Each number is 500 + 50 x the weight over the matrix's rms, rounded and kept within 0 to 999. Layers, rows and columns count from 0. Numbers have three digits each.

# layer 13 MLP down (transposed), 768x192, rms 0.137, rows 502-642, columns 144-191
509575457534397559464515489502546393486413404548512498400384471505509466449438512525584539623439506505483558547506614504497472506493477522522537
495523504429413511536521476528488504537535537501497535545512462527585381444542379415418496441501517525437503516455467458566428497499536502544534
537515509493578397460402533521600506493492517529492547517555560442419484631445551351581450507534581556470408455561574503468433458612551471533557
521551514531457540577540505519543517519519482545493546555417469506466498532482460490497464447442527503449458465576521528495415564435468499441500
470492589508451472483518490590449464571510502470582491525455495510496551474535531512511415468515378462469532558405542463504404463514465470484450
533620419486517544487375501579404543505544398525516442563518439507456496445464526463480636504525591427570414528409512439514497536607474473433498
497421603420551495505518493503589400543537571545468479443604452482564444467557572474577504392453450533507540414524543461459468441541479526594503
574459516527526503476455449537437536563533474475543514467471462413469560490522542496468615501369531584523424529461516467569496403513538609449428
519457460453548422503555540612482486599460519501511591497404405547396477493557346544530507522530487528481560489548456554406466525479568474458455
547517530530494535489508556483523450509523508558478476432483476495486573507494514514459521392486498489448528512530491524451535464503447463572565
513473504467376509494483506593498500568431558437433618551407484514614491480395499528524525553486529554440488557537522488485517534496448470588581
505516470572551539493507496524476482487519384489519541542414500451549505494502446549457586439444487442574461453402546449523498470548521582547596
483485502491473523480448543595473510463528482432488394531465428486432510527481498576459540494467484485588444496526514506595514603501534440493452
464460553577433481461531519601596496473567523516495595561595510523491487406506453450541472535532497504605433476550443492461542495506529482466493
407559493471442523456518409481459539531514482477466473567526502469597480412520541492479530546479480413522420510536554569511439507439506522462426
521602528501449541568520491513433466501524417441493575543518487446516588518421533467417533608502518534454539515509475501537428469379445548410380
549534458477547442432434513499481458442429558494539544426448495512503584412474519415507538510511496472441476496443573509533543598542445454559455
449534421413472504485501556563449530532483425527488459549529469507449498495532556529555455580506445533457509383463517467501506575472527477458433
525580419519478495588459535514474560512495442532558545425364497403466453499444487451561484555559523526518519458446486553512492507508538503547490
517495511395590404551428505542540490427584468536544534427528569601497411489445459533508493503459491488468470483450462447526544573558457394504536
501546454511475525539426589505481420504542410470516560489518479403473510508513593437477479493518545472528486495469476496478445393457527453561516
533499511480563498494470494566519538475448535511537500386500547513496445519588467474546469474532502533581431463544481516535529554491503458484520
569523407504534510509448533487568457477548537536552480577467533613406515446553518540440562469461465500472454626492487478452522435567492504496528
534472502481602526537648453461467472547479431521499462502400436436507524539628551465521438396474571475450477568592540535503481471582453493653464
488485512468448514459392544579484504551366476491438420532465476567535495515492425602500548584543476389541461419571499475528459488510480467489436
559464479529466505504535434475460490464429595470579474533453540591534449475496505478514491471493463471457507616478505567550486576482502537505454
476513553434578465495417444506536508491491496491453532464525500420518499536574586530405488423514607417506538500522548567525467517505445390474449
466511518501499499507435453441517511540461468581459530488456546463565534448506551428543562441449585495470532494521553562456486434455469424451426
561447548520559447491427530376513472451497489570578460468510595530451372666405513570530485509478443568512564425554429568464506474485419449527454
566467530456447548401456520486547384514483480527417562490509495442448470615449508540492507416473510555462540529524537433439564575455477595532530
521488544487520475451506478580634399464425432545492509504429408531544515565486504452489502562508526506499461534545443621432452517467487478521487
492431426580480464424494507536540471560483452477511483418452492529571478571478488498503492494526463573559448550508564532507494480459465516563484
628530477499496403555499561559466455454535495553417541439648408424495568417497518432432594534480490423494520571489458540503423493542530557562451
492533474452479605553548536596346532429467576492553579530516465532463488528459465476486447625462432502479543465520534537519504494530529483439419
571498536432518485459434439516452532464477524436425501554458487460451523444437606442407431528503545527432438437435494433445548484440501557539588
558302508461594474492634543435458453497521581519512533501462549512540390459476484447531458486482408535431479569467479497486465508494491404498498
488519512493481564514516452539482539518439544514509413578427539518470452437500555456484470477568465601453528632540416496476489456487485481473493
526521437405523501510556471558500498503549530561436482473532456444569607489478530616442610483494425549478555552457459569497495335528505533437469
472523632574495448525424490468564617526581493422510507519518516506553477532520511493494443481452518500417447533480398504516470520388537474469533
528438439498549520572525502500563529453461556453581449458557622467534415416454534469471494505526466493502442518442471624498484456499458510502549
511571584518600471388385495542632439453445529531534557471425546405522543560507486518495521497450386440618399557524486544594458399554462423528491
597604614470480546518361520540412518415395456453589547466390558491497469447469557404502512423567473571437528585520574460524511542430485543526477
495533413444573535513530477538520543435504564513546525528535528499517483559521565487498497559450588543448390508397433530469571454554519501570440
567553477456522460532500502612468493479480506518495575516476455560580556598506457570417510593527543490524495496520503534475476463431566429424482
541535518518487457423482495448458598468481524445488502422554464512597564609454544556458566461475540527432503576551478467501515539624446501383373
445486512465536363540532522437521472510597551468463596535461475376511523521528471449462464480460521566459471573508455495464476523502482496542436
533557464546440487492451537560510470558561469396457425473430511417504454476492526486503547536476587526474479524459492334513451576545510572585475
560538457510509544530547578570532471494383543451483509502463567490497500526537559531467491574490479497535562543512479553496423449507583435470498
474552537507486462565401508462466449471538501485575480594499488565498506548516466445443493483484483492530466552478574409485494496571468497540536
501477435531539559536558534501406498511516531504438457452495476454489478561483475519492480473450514455589510348566542493526434516469525423533455
506531508587573497464452447497501422577485509399497451541433525452423455529505494453455490299472502522507550578386486564464376429516589492479454
564452516551539453508512434508584482549397566501483392521497504554488514528464457520554327561473546427475449582498495524579481495557456431464512
536493499523517389461499465480486564523554542480447485547436417538386452447487511520565556470552653565459465551540606502397530439537488444608596
410481466495594494463487436531475488521534520499515471470491487407545551489579510437524513496506466509590519405485517461422473520511434521494503
514545535468484502571563567514472504494507431472412437468510505543502450430539496517426480517530545488529437471420628458540484490502489531520452
493434538522501515512488562420599532494453531434438419508361377512409476484476499547515542579461438525439489458426553455457566547498454484383498
616516477522471512501495461471537508489522532576522504526518565504480492560481523481545439550445496491352488568499508525573544531440525516442514
500577483442497540515459418497416490535543505553538454504490518542574467453432387526547464506467619596505517447420658452453543566421437489483522
540519392455531427538521542514532483504503565461524416589468507449487517553520445523544490458520502520555482530476531449502469490467524537392571
531491486547483529430576600591586529446552526410526470602561500443519461390502473431519490379490538460409490492496442448528415556592468459431496
513575480383423531439443498490467545491577583483550558497447491466476494446469513515535478547486506479459516540472507407373451472503475487557509
477538515435568500484501548484473524475551446472561394506390544532575533522535552502506558469412566532450543517575591446494478510631497491426457
525444533438559566448513592380455409512485535567627565515543602504549545550560556547502528457555406496487502538464585497501594362502425509615531
579440524544445460510441563421481506377482480445461480494494519459546510463375509516499516409547469519563492532460586483508399483559451520540469
514541593539537510605517468537535530467453399497557523470434527490411528446511545532478425499522511470453503504555532532465540458506469494497509
515522432630514482501509426495430489541482552540418490489437559511506503521488522468421517512571573502549481540539356547530583457461453501549572
514434482542532523485464546528500502477440541504433496463411512515460503531513478492529499590543458435449514455499491617521413534469546509513487
451437441526469448510472522483488487441573537479469500566474486487551493446523566495528457555371481453502497495528482578482478577578522544507504
451511587440489479496501510444545453556502572413545523436412467546560417504487441381575537556495507475335510452469468496534525551518477560383458
552485502566565443509517559546501411520575504515543500436548488501534418597450411542551551448536517457479464500507478508508501586503652413510570
495499424455486468480406565512541568514506472490490456607473410455471520536537581391502518498524442533483556473513533469428497495539495491492585
426546414475489386509548465547606547481495521506463422406561519553488509472447459529570512516556545509509429404433465496552447564494461404460541
502484523415575579554565540514438405493465489491498530520425464452572506404448428498377520560499454540500498550463537466522526431532567466572602
535507551497449528469406510528405622494388492482546539545514568539449473455414516417410502508496511512393511509438565497447438462602462466517517
456552602503531480463504534579553508508454470563503436507399426570473541439526445520460494557409572474504541472568559471496562458512453500480571
509455545501532449484503536520504411462532537486545464511410495467596514486519628428480505406527455503444566477508493478491501586423487596439555
555573559487435544533482510475487506507515444541445591446566460542579511528520495419545456474460509556458567563526533517517549520510538466475506
566458569552375515433512416559382488536500452462494537490541522517476523582495517484487552430517590562469486495504486425558434463521538541571496
500486505564464421503398507507530470549462501507526502465449611523532531541488436494516439578515544426512391523511505549455520431500426563511496
456461491477353541422552504452504630403505440450486448592543443468483497450521559426589463516468511425418484443507535511430502524509507497423465
486514472409550436574543483503569452632540564472547492515429533517408528564538463533504445366471403537462471442560556462505489470509484578573494
555591368482513472475486546462490472589502521525476571504381515479522574435546526426500554532512515497510493605540506445587490482595477521420489
430542491563533539494485567476503497530565480471512531573515410526497494524444437452542548511517502490352498454586499539540459496396500519426388
420409450516512496478472545517500481458527513475460412494542483469522428424440446581515493479442498514490574552486420438500487536552430465555528
499522414470584546462485460525597409527502535484413554517355358440389591512521483499597548455461478450541440509556501510510485519541454535498462
545559458503528508532566479599505528588626493540477519490529538494494454527473510471462473420537482544478512507518540452495448475469496485530536
478505592461492459470605466570564514493449553549563500504450497641575480521597579510545509514561449495601503416527467437457620465541472425441523
561606496473539503543499459571526424393466527554496474557468574544504509454599569572453466385470475536467486526449483560591439548440543562558458
533527443437533471531491563457487489467387468446526535436473560499503532458452490494449471454477479529470590533445492542511545541502495584643450
476467455508488556560512445483488543475487514463530424488430488546489529517461575515421456485481541485524533535479471391422438477522428495586514
469493446433513545511494505478437582504473556459526436442568483492563590496464424452444556491506469537522419541548572534587348580542508549474525
463596492508530519484444483581454462463425497484505444351420487480565545568517568398570421522477559587442430457438448546511515520522401476511531
498551443433525422476522532508524519511417491514411482593442410526410496446538527469495493527538464530416496557464483451439430585477447498569531
557466458543530461562470578532517521589420506438502534483498529527436481467455516585498483494474491585507502470527529449497455535448459538528441
447506485542569509446488512476549380451543553472494469476471560445542418464551587531450508494482492576534504535544498577516518474538531469514421
532515612608519461472512511587479496547503476619486506439518501498522474534440503385495501522431471549481447461408555462391532533544447493539508
445586459431576575513537502491499562480468494549376604566469516418496444532495451627421458588547445425583385554607504587411550548543525583556544
488428615441593393524394588545498506525607545490531531490554599432483511497495544475553549470481427452526401520507436490416531435554429484505487
494495580577420397591492471486518469453455530455516517536540487537434451511541556541571509426416435454469552507508464594538481498372567555493577
490514434490510367457497489508520533538555554543569449598537526500515491492536525478483568530565508521477572380475479520477568570506440494467485
573501532513459450587413544516478526494468471557480507512576543493523468532516614424420475439626511443483623471549412496525476561516558450547574
519482549542548504462500491423474485461507545499602477552458493497486458501463547511482452496470557519512439581590502458519525431469460544516512
480445559489417466489510478462509502523517471437576388475461549475576556520497497531520563490584407510515503408511588470552494447529518498542478
571475493533549375451439472560547559612483545491522538562492537530531553490494496415504536495573472512388515467470539472512619451474468617512578
465524517542546528521455532453509464541534542440575514447458539518463433485528435526480436572457458521559543510513436490525440514581542517455501
528462539638445507513525482513503448502509473536430512434497539562560446513593594454521468496548561456582519498584461366487311477569507543536437
468367559477603500443472500509529445516499581396490404436469502535593477583507513431445437564529419550492484584480495427566455519468496534522564
491555532463547523605488490419466495480527440519557401528501495449464468423475486434476640453435487489490507484476461466623468519537570452440548
544620484473518531495389438442497466428410387492510482485502512543487558630443517481483547485480572519461617429449560484592540463493480482433457
529468529558599474478450462509503498418478510494530407472545508545519469532483495565446495471525485468432471529481411560441482608509481492496412
399438574535515566439486520488523437540536494592485489448427508464574447470449562556420466504477539536441476462496536482536515464519448432484440
484493487555529477577482472475533548541482468493446459503528472536595397385494489434395476563522445430431539502432513444482502568490533467517475
576483533504469529520510500465523503500540510532589523422536526390517531437587502579520489350540435571551490484487527627443455411560429521528558
505555617494467497482595509478570397509456501529508572527469457524542563525550562538494466474465484496508511473600639442473541431419530612517470
510507500476503692524518539466566626375519473526515475473555529467483497446603513502528503478460423452512546579512526520540400480560438488454462
467479509477436537564483495581494521444493525481504481444514523513513532471527375508559452499503521493540470559552481483556482532505468503515440
508529555533522436529552434476430506539506574465404471511520469522477526594481584523502508506446510548535425514502485474387541503518477529393465
565461456485608466562481534526558550520533471450527501615575524479516534453427465501473474501589509638595464494547415522541501430438527562527454
492528504505553517501493598598514511495526492515536627514543381437483471488550402529441470562488550482493531418529479614435432561398599488570556
567535526493426477490434497489542457454489455549486455527554525535506522437463536516470623461518515483382544528566488417500441426466498467479482
462410523484483474545436578509569547479425607515617474548515508573455436468527435522420511496512526506460552507590527564377417517502495537444540
495562538566421473519528543460571493555533486424447570480416488575447431492523364421513438462445363503554469431464550514464550486535532480531541
480468471440530444461462507452520461485500524455669510383480507479512497608502532559474537500530454470485517530519519432594545454427465425487539
507537510595500467482469498555437562544434514547430553495505477465502431453406470516478532484572506438523459456525450393488494516418506513519589
437494511501457486489447458574552590455556491439408492556500533529581529436477485448476422478398495559482509486469503473443462556591519550457504
439442544509531478479490537496494472542495501540544546472476514521556464465546560371508469610482402561499480559524524512434510602458518553504478
487518531499383622631522564527544489537521542451480503453529459526503462488482408468527491476580432532462470573479486477493463576553466568483487
529584477483474494446512612477466473507541474479398459535493551547531452465447459472518472502528499546497515544478496506485502488562560481535505
429401517512489575543558474544523429516498546576529560477472390457511457512527510457521504505493342460511512468499410577495523569453503413489564
479414503528548466471524496568522455487433510496469483423370550447525510525502549453552501551607457556425578542423539520556450468473469524516526
526480534527397486391513449499498503488503512518483454473532452552539532513584473542526497490439436488518594511481521468495602520397472420514476
604499575494469529490545485489469499467511677540495554478455507479387494616313499487498495508514470529442538530495449518574464591474536462444573
502532529515458506516491491554509487515540515473515595477477491520506609541361569470447426545521500516550488485448561578508505554517501488453530
510451411512472605525531389435442458461382409514534476537511487479561553450444438568558475504456508438526398532558477481585457461543504541587452
482411556406490465420566530498591423479511375453470455497469545570461506376485549509552552456479514487552461499510530366517530378599437441477572
505545626366490453425503512474475489428472561511456514491520569500538592463472510514387510468481526472558468530467522473444485495500434507384519
541565548515490532493582522434443485523498457427567502509482451445515613479526612447420571515626534462505526452509548584448524492453468486511469
465462544432508464558479458543503484503450502410527615472504490412464535447484484480556507508502442494567427531416532532470492478456538514447552
599532459516519480516530446460565527503470481574454559433486513546524479447533593520476489401541418449417512665453454484433461553466485424487516
394523575566452513410500504445534560415524556487517555529523477480542470525605529534436538472465446457493480478623559493432572506485451493504491
462490531389460534568476476493444418406576669528562517436548535487508438473488536520503510485570409508516483566553423501492576578480461408614536
# layer 13 MLP up, 768x192, rms 0.143, rows 503-643, columns 144-191
524457488549539503555484528536372558526451538593557528483513460516474522413419479459496506405469479472437490559476593531531530500559472591536415
550475423452547521551506497539474503570528447486462449514505440459466549498454528524483571468482447445576492533539426501487512429517475513485477
482489418512378544558471391522485518433513519521496446528499518439491514470484485515497467513497533481461487589526580427530588536442484472495521
449510452506501506532495491472546580515499517458465520492576545465503473548492498503509590427459551444493522524613520438457507535505533503504440
586497393488484549533478466519482512517560548454563513557538507478546500551518462420581556479468553413481502543586417575517478621434615437529347
505441467586472454484548480428545417482414471479501536471496469578571491467536547484408492502458448498516622538583514513418491478504595406566614
468466422487527544465570525486447532500497500607462490452533481548461613529548325428438534497441504486434507441533499402469564616443594451583532
377483398489392458508509469548486529503428452486544557514582603466462593586403467526483400487532491463555451500525501502536521574443550483452495
451471579559547451455568515482512410460501438401496549491505522463529469544491593388522572495478549572462449477531577508578553605440500483510472
417523524481619503513469525443492508486521398477461547457581550458528469489523558493506519386484485525484558531480459522648627520459539464493410
454421456520530504564478457439524454414528449450560581479537546504584492535500411532461451486496540519501547512521478607504497555500506557544466
431509449515493514521483470447448493441456497490508518516553576559493527466473428547512504469466492537477418534441510478482550503500521484540473
389462522413414431469438483524488480539560518528526565489564478474587570517481437552498537506486513557465450487501467549509477593484483431554506
521462443481475560477525497540498406494554527457455495459584564650560585513545511533511539491522478534483540543473554561455467591459456443534440
438502510541524514498488462564456351510447472445472519507503535452520590451477384492480543494449501441601496469532557477414526465562514482495461
480508482509497670457543395431519578417520540415510497544542597488530412494426474577355477501533575429482513550562638605492531495476482511536355
483467477487479464492548558580494446515477491490502498465572450585487497486473467496462459388421454474548577482512504527445499486457450514497523
540552573534495471513465468544488447416518412498547481565475460547502494528490483522433441524524509506459504550514464481537566445471649482503540
454424454588512549500477499465466543496439602518502478479494531508587489457552460487432427424545537468538575470609520657523465543401561531508464
500495490370498535498461545554514424436447519585574558527462491504533600432451444500525461497450399460532442654544504495512467534549510436458477
513542449397419488479435448493538475462435456497492505462553580517487476484429343520504477467554498510505465565510480511464534500521519432585513
451530510517365512489473511466462453476541487415573534564495474583543447468365483461540455487490473462537470527566570498606488517456550474504487
398507374381534524526549537498428537500402498478502465534513510561583506555490502527418385452525490506457520525499588449471545553478549464488563
552409530486548525568450491549454545551452421411584621520501542474450432527415518473553520434540484380487599512523533547558495525518471494562490
462503565503521469577564508518487498484492556446426612519530538547527499461513448404422451431501544385502528465486493577528541535562587514532552
469448521485566533474595518459605596511480417576515543445537602604484556488516547531487492447521458487471536576497544508483457475505548504494506
397519471551371483506507445477458505458408533447470562461545501536535546487549493548403552499467472523546520491546491501551607602364568496455515
581403472399458509517504570541454411476454487543526518439505552505479511468497475445527412479437455524484452543517464538505517411386558478549511
439415498536462461532475492423439551488425503570583513490530498501589565405497505452517451463457434505492516359448545505563469643480509446509475
561532470558541531413475545509491562468437536569467607586529580447497512506521614480520540514533475548561562533470563546553455576417561506519416
468462435514416482481495527521482485420572465439510473515511438530479446488454527439496462497491459344499544397506574531579497524540573523490471
534534381460470526514487598628481434467454454474540619451499517605537536488402503522526453454446481514588540453475625480502472462523520545563427
514423578432508488411510418496578462453393530600395511487519453487598461536521528511452475474469601487569495516538486515492428522530579542536487
501479482462555533429439557504508462458382500461505459455478507445575481499451494471497453476472483572448501544509509613440490562491444486522539
455480420489387530480545554476474461462447442551513550553558564484489509486476473523445487500539454492482459582426444519546557495411515489468487
513489499480396558481491411486373479489489506405528538493540533605517468392519485548464435424469543522506533550448531480496648486503486396492451
535496514529543605438458504504493465421536540480491556615587492544552525492478503504550562430453489528568411523436462451484508535522490567510435
473500530537491517484560514493421375529465458456465521437510562496465419363487449398540387422452548516444519506507493493510478482501484472520471
522488486489525528479479399441527504434472450435541515536530559496511492497484548432477536496483404532494498483491543462525476475487456489506554
436326495446433540423510486435433409491553468495537641555528474586488575537485505501448540523520449517529408514463421530596503495544553570596443
524500508479416463490443505500517580550489568432517544493505438514485472506508560513425558390381467490521476514631598476533461488450551491504454
548489597417412484444486439515537478420405479535484505512499493501527616498512483443533450448449467460479458554480474548420492533453536484541556
509453542506515558519537481507519495456467410501495518477484480459538594463556530499388429538527474383560540511466487495464544583486544439512430
529506458459539514502564448457515466464443553459476407480485568538611539479517472548510564423482456427539486536496508496541561399501497486466442
548401436489439517420540545536492504491452587477402481530540501445517580423510409398528476481356468459466570551538479429468484417494498461466420
559413523507478466409514499523460405420518442503501492478512440516506492486481492361457510445467508451564490548453516504462507483489592482481460
431487530427512483503517572463513526414472504594463531515483463563516492595526549504455514475460432528483571480491497575506548461514452547516515
422434475560511462465588439470556493466475529404521518510497568536488504548489537597490543495507466491528503578581569499500483503439529444480443
478483464440491490478525540588509492525525526576421483474485517497527551458461497539401549558419446499546540501470534457476485546468504522570493
483490394622558436530502486475431458513447477493514481568546530439507645476465470442430488471507460407450587679449458627591485496359462443538378
383478485524454506503570528448450529418532581532553558562487543595594455532422511347535461465498456437531486500454496530614475510541551448509475
564456484459446505539445390568589477407466451444549488587509470448486568364469463451448530395394396434554576517486552459479573459447496524532384
410464528477533518492484514548459465472530370580502530507551510494471381510557456487438559443477459425562579612446520431555571619493568536519454
482475485470426556457499441454566443473501493416478567466627556465535492487507476497500523486515615428519509528543505546447394521429539419513506
489466479573471496451501612476498543474495490485537461540509541424477414572505505535428587535436392545574511382455494431538581418496573552527469
541497531510428576459527524392477557504462479491503554474490500441488574586516498403509493437415570539456551518606467492519488544449518508522476
464490462501457445424486489563533585485487536417508570545482583421521519418476510476542479471469483478488532472515594454584499478554608536569513
523442502466450476512502571530492548539491464497444585511513443460529462455476487477436538502536499545478535482477447520468481487517498542524456
425502497524485572535475545488490482463475395586485503546568468515540552507444413525502472520504517510593503438438555511507511504555473561506511
502517473463554467492447471456458551453547534396492546566484498519529617467542556514411475506414478452596659502511524482499582549427483503499459
440472470451509596460558530562522547507475470485471516553487464581464495477472561524426503469473542544527600498545519502531539390523404511490482
559480506410437485543514500510429415492487535457630538537481491547439517492484451540476527397551450450543598526499551476382457562514457488601432
514401565440496548474495493480473552494507511492575419608496466487462466531439404444461451484435457497575522619526502521462589478427519371498467
457480477553536551469580568506486510520468494483448529439543534498482494467408410440503450455493516523498524526529486384468441435490489530575438
411465484483511515494474483445477436446576473497465549642533471533530413513542567441523372452542507395630643537485568633461466503527537414483458
442539460496417419504460416560479586432522524534513432547442592461525492517521460518522523535540501510486464535467520463548528509461493512544522
542474505421533529492424468436516530492443551539545578450507554490486474495536549433454471492578502464460540584443494567505606468513504514534517
531483553465440543471474458532594587523466606424508520504522457489423515540389506401515429427452441528463490537533494455497449503438556572460392
460420561566493471516597528510560544425527555420504468493498553513478598521482465454505530488388510511456498487512455547498455462427446527520517
458461470413448546547469503570502526531499499500416467476473518561529578392484444417477466461466450517472504521516544456500449610530442459489519
445471535488485456485487401547510425412443481437587495471610451510539563534467454495487464491502532546477492469617433448511386454539566501512531
538508469420430494461540523488515408549493493462429546530497502550480408543497507549467458449524572477466482570528513503548538474534474462618496
591451382523423467410483563631502478490519544525562497600509524549448455474512479478444461484534376478452572506491494487503451504575458492553509
408537551424523517440467458471534524511407480456443439481444525538480531443509443556580398553505432488534530489565533410616496523496491511598509
461423426448462429363585445428435588491507539446397419543525533522481456608482469435519509451438457447605504449518547498488495460453513520616457
483527495463412572542526443448418514486528449559486486466538565451537535457484527382523549526460433339490578627433524489594525487483488429506554
455461477369499479512447470553491498444557593469568444588537435515587439535519510544435459487483513499459456439478409508529493522494552547484510
586488478494504527524469406443523490430476560519404588419473546447529544532459614473469408529530498494547454477550503483521456468553540466517467
465436532510453491499539501493377547510481502467447495450476519459563519476449501523535558518490498480635529650629479517508508474425556523525557
546526465532537482450646508510468454540503464442376424589518556548526485471442577469513486387483502551470500452488523538540537495522547464497529
466456545536480488439579489432473431509492484514554489477501507559467523536525520473560539428514439529579527498514483485549522487469496433595592
528461489450418541470473556459553532553505413533495495545473564619642537534474533498513519480498598499488555503486480504567489480396517539539402
448464516464448479453475532501507509528500444487499528435507601448520442535490526473519555488445498497474549451591579526457574562439500496482511
453414422381499492526525503511452421322471411547409422527461484482524652528374369516578530539492525428603514526490454459478470537506519413535520
544512460497535473431540487474450457586444506438463553455577455549501548508527491542382540496497529555434574509545492494489508496507508523481503
519537510511460479431516356432478535554495479552453539494496484440504503539444462502503513494515462424485459433611570564473512605468482459547467
494444436519496456377514458561508472472523552494470555471556467532548470541452507393464507473529549426458476485525612580546506581505606530505532
522495446561461523553525470509490450456518461406518632504476498601437493525479447529492465435499418517552492468447451558511422462528467532548430
537474421438458505479475454508528557522505518450494428468495513531501475550464483490471521506501514537574504528560538492426471521488496569526514
584464482458467481435563479532454546493421516401483592541513535560593488476489571550443458435481616451449452470506514453508441594545606544475467
512459485512532609433427357504595428428405496432493483463492411483597527617504465461537380483413505428611475557527496591457600504564542346598490
500527515485489502392486474520523521483363507472515569498491447585518379564497515535575487493466510382549417546602446518540470441535574466542515
457440449540434476541544533515546423487440496480510553560545487528504473521462533486532492433492502471646579449490487566480418453536459477509556
525512402544524542517503471400560460514525501485467513529490582480494471320547503527447541481547460487584496569534491548482575518453450466536371
484528604536455492437520441476438576449541464457509502507470567535539472514449555398533533487462518529491391513530738462554592566484503455522529
555476519532551560445481502543532589430427428598503493541507607482555530569436534510480495450517534501492454469534546441583549508324465392528458
586421572516492470536575625526447523498469526536407531467497584478547608503486455516430472496450496468535551525545497500415450486584603521550448
465463478440395437474509503521427501507484460529539482542489512526473546546497369517532562502432568424419550466573512579533531545533478501562387
600468500528542514501580546436491452470460479476515508558551490486534527521511473503434498450494526581551479443438466460492533566490558478470475
466522554378474512501524417450443554521495490583517495459548515546654580464498513506459528415557449559572495523445549496511614525432570491500524
494472468367579473486522462455467543497570477439466478512501487530510613551503536531491518515486538501487545491577537521549552539562460462525470
484435588441483480543486435503523623477528527525507469520563518488586543496515499492499487494487499431473497414566496564512468593512519563557409
464489409572508498479551504491409485511499462495490472474502555534484509413446459485452593528513440535542503566473453644505577468452543522510492
473483488526515531409518597457511458532376427448519542520491563428493501435472498483527520500398451434522488419562523544554519566532492488515470
525487486578485513460535432381535516481550520525413484542503561602611510512439547497380477508413537547541510481582455454406558458455542478520534
568482401446595509446467504515463602449518452533355555540518562430555509434545478499491429483544428501564573545413467486522433526347527528473547
524507389450551477503501462486438450401419459401524494442576491555443455459441469471553521491532510561503544649471523515613551550491557439514489
493516540425496460515546385458549556570558573514463468608494445541498474538458432472476440415473448476529475585471559520525478586491477456564499
504477506512471544540503453547421488528507523517371461547513464537455490484388531444460498438517498503578552583515489498460571495551475545486524
500496478482475526517444415544403540536468417571492461569510611527533494493464464557412460510438482522513517497480533482600438502468588521510438
493420487460472549487439459450530520490477489423424513515544526529583553514524507505558504484486500476517543427513460515635421523408466509606558
479421528588507468524597553467503541449554373588488566443540530406553549532478541511515527442537508400605483492472596450502619554535504489507523
526510436399576547535461482532527582491477445505518485599494503420526491461511533455438476476431421375490479446577386541523488531439442525524464
514452507444434438518556426566375465475337549529548502507482561431486494564534453545543423397482450552484499566606455503503614536479503434496523
498522462486567502496423545458494562466507471474520604492511523530541539545456489568455498432539508543491518518478459487470491535525525487503394
534411483542396500529416503499493446414443428538474532445496506479479451547519515567502544480390506487446498474550509527505492541506505501492470
406465456532495477477472517491537494376378457379526463564547498467508571593396500525539551482428413457547515536506528549552462509458521508476402
542474462506534374376446399480489600521554535438491453408527551478568462525483557456530536435396518473489515505507590361549531457485521486597467
467402472504599495526452477464521540503498496520427556505614497520602538526490491439506565486446421464469455529468509485473570597394546448554464
552493418510402526474479512547491572451540475540517550635475525520522529358448544477549464525531401450534577488468519399528447417484504492575429
523415480565379477468530440488438531563485497579484412496458513463458499512604508495447484501379456449478603493467505444531516543361516454490502
584363461392398431555507568480534469473445470558517535443493545514507506515456476496444443468436485383453489497538503475452428440385507527530501
411461436467502479543528500461495520460546471509438415506598485430597531548544528498530511518477511504576411421550555459517538444469555413503527
404421524481501570515590525522486499526458559477502521405497509536556508515408431420465602529467510467475447473473480590440457547455532488455530
472496521458495494511379543404454515467472462492544457492514596516489495536484492422503488517476536436481599435410465395638534579526500417568543
475492452519510502436620561518443522461435533536499480544544589631536483443531357507480469469486572525500532517534508534571533438476472599575488
475556492497499466494507565522509437470484407553479441562578439498602490547505471503505494406506527560513423582561491487413550465533559433520498
482573521496535488524556484376592451468451502539446474541480570532488511450483533523406530481482585480574484623460471397504526490396497452537461
459479485487490444422452506404421512484453446537530498488494456525494462452513435440513524447447444483530534492485530569511465617494570418597545
480445511535564551502498566442523470534481451523458504486479464554520500398465494544479453489554476541482534492432607523587466449494497525599509
532458484376547473478550610506495439457541527532459570581549520495502523487509537464571564446473543567490369518572520550472591527483496490553435
480476546533478530504435404503475466507481497588422555500567547512575419503516497496424438505477454478544518604473504619560548484380548473493570
415461538481468489454472477358567480497436496469531521520421548486550547395520463512434373483463479558550513546449609499522437561448492439530475
479454627455586558473432561429512520519443554426558470440508447577429601460458456381476424489415528495530480532496432486421490464428552539470521
524424510451423472522479562553563505526477487475536604540508515515548473499581444518495534430465478511488455487471520576588536466475468560523443
483500528524456499463525508607507500373481483464522482518609442552513523493574509443504487476528513537463540427488556598481530555497514474532523
556459477497390523496512490455462491467487585407610511509540564518572471532502545422569460465460514493515474454590514551551489522468587455491560
495536484517568496529558465456483543470510553511485455541519490539491586421492444402408477408385453488489439515568517474501511509518592464641460
519541540368546608518562543577571482515434521496402466456490536488468519364545538512573541506514410467448602511648494436609504530413501582673488
523400389495585529523413469560453462526373534515429452495482632572487536468485541497509521494349495434452517485509487510458501428471431589538520
494423422552487441549453457469528528447459479522491445463539452539510524500456519450444478457465435508440486529549462631415466533435443551534525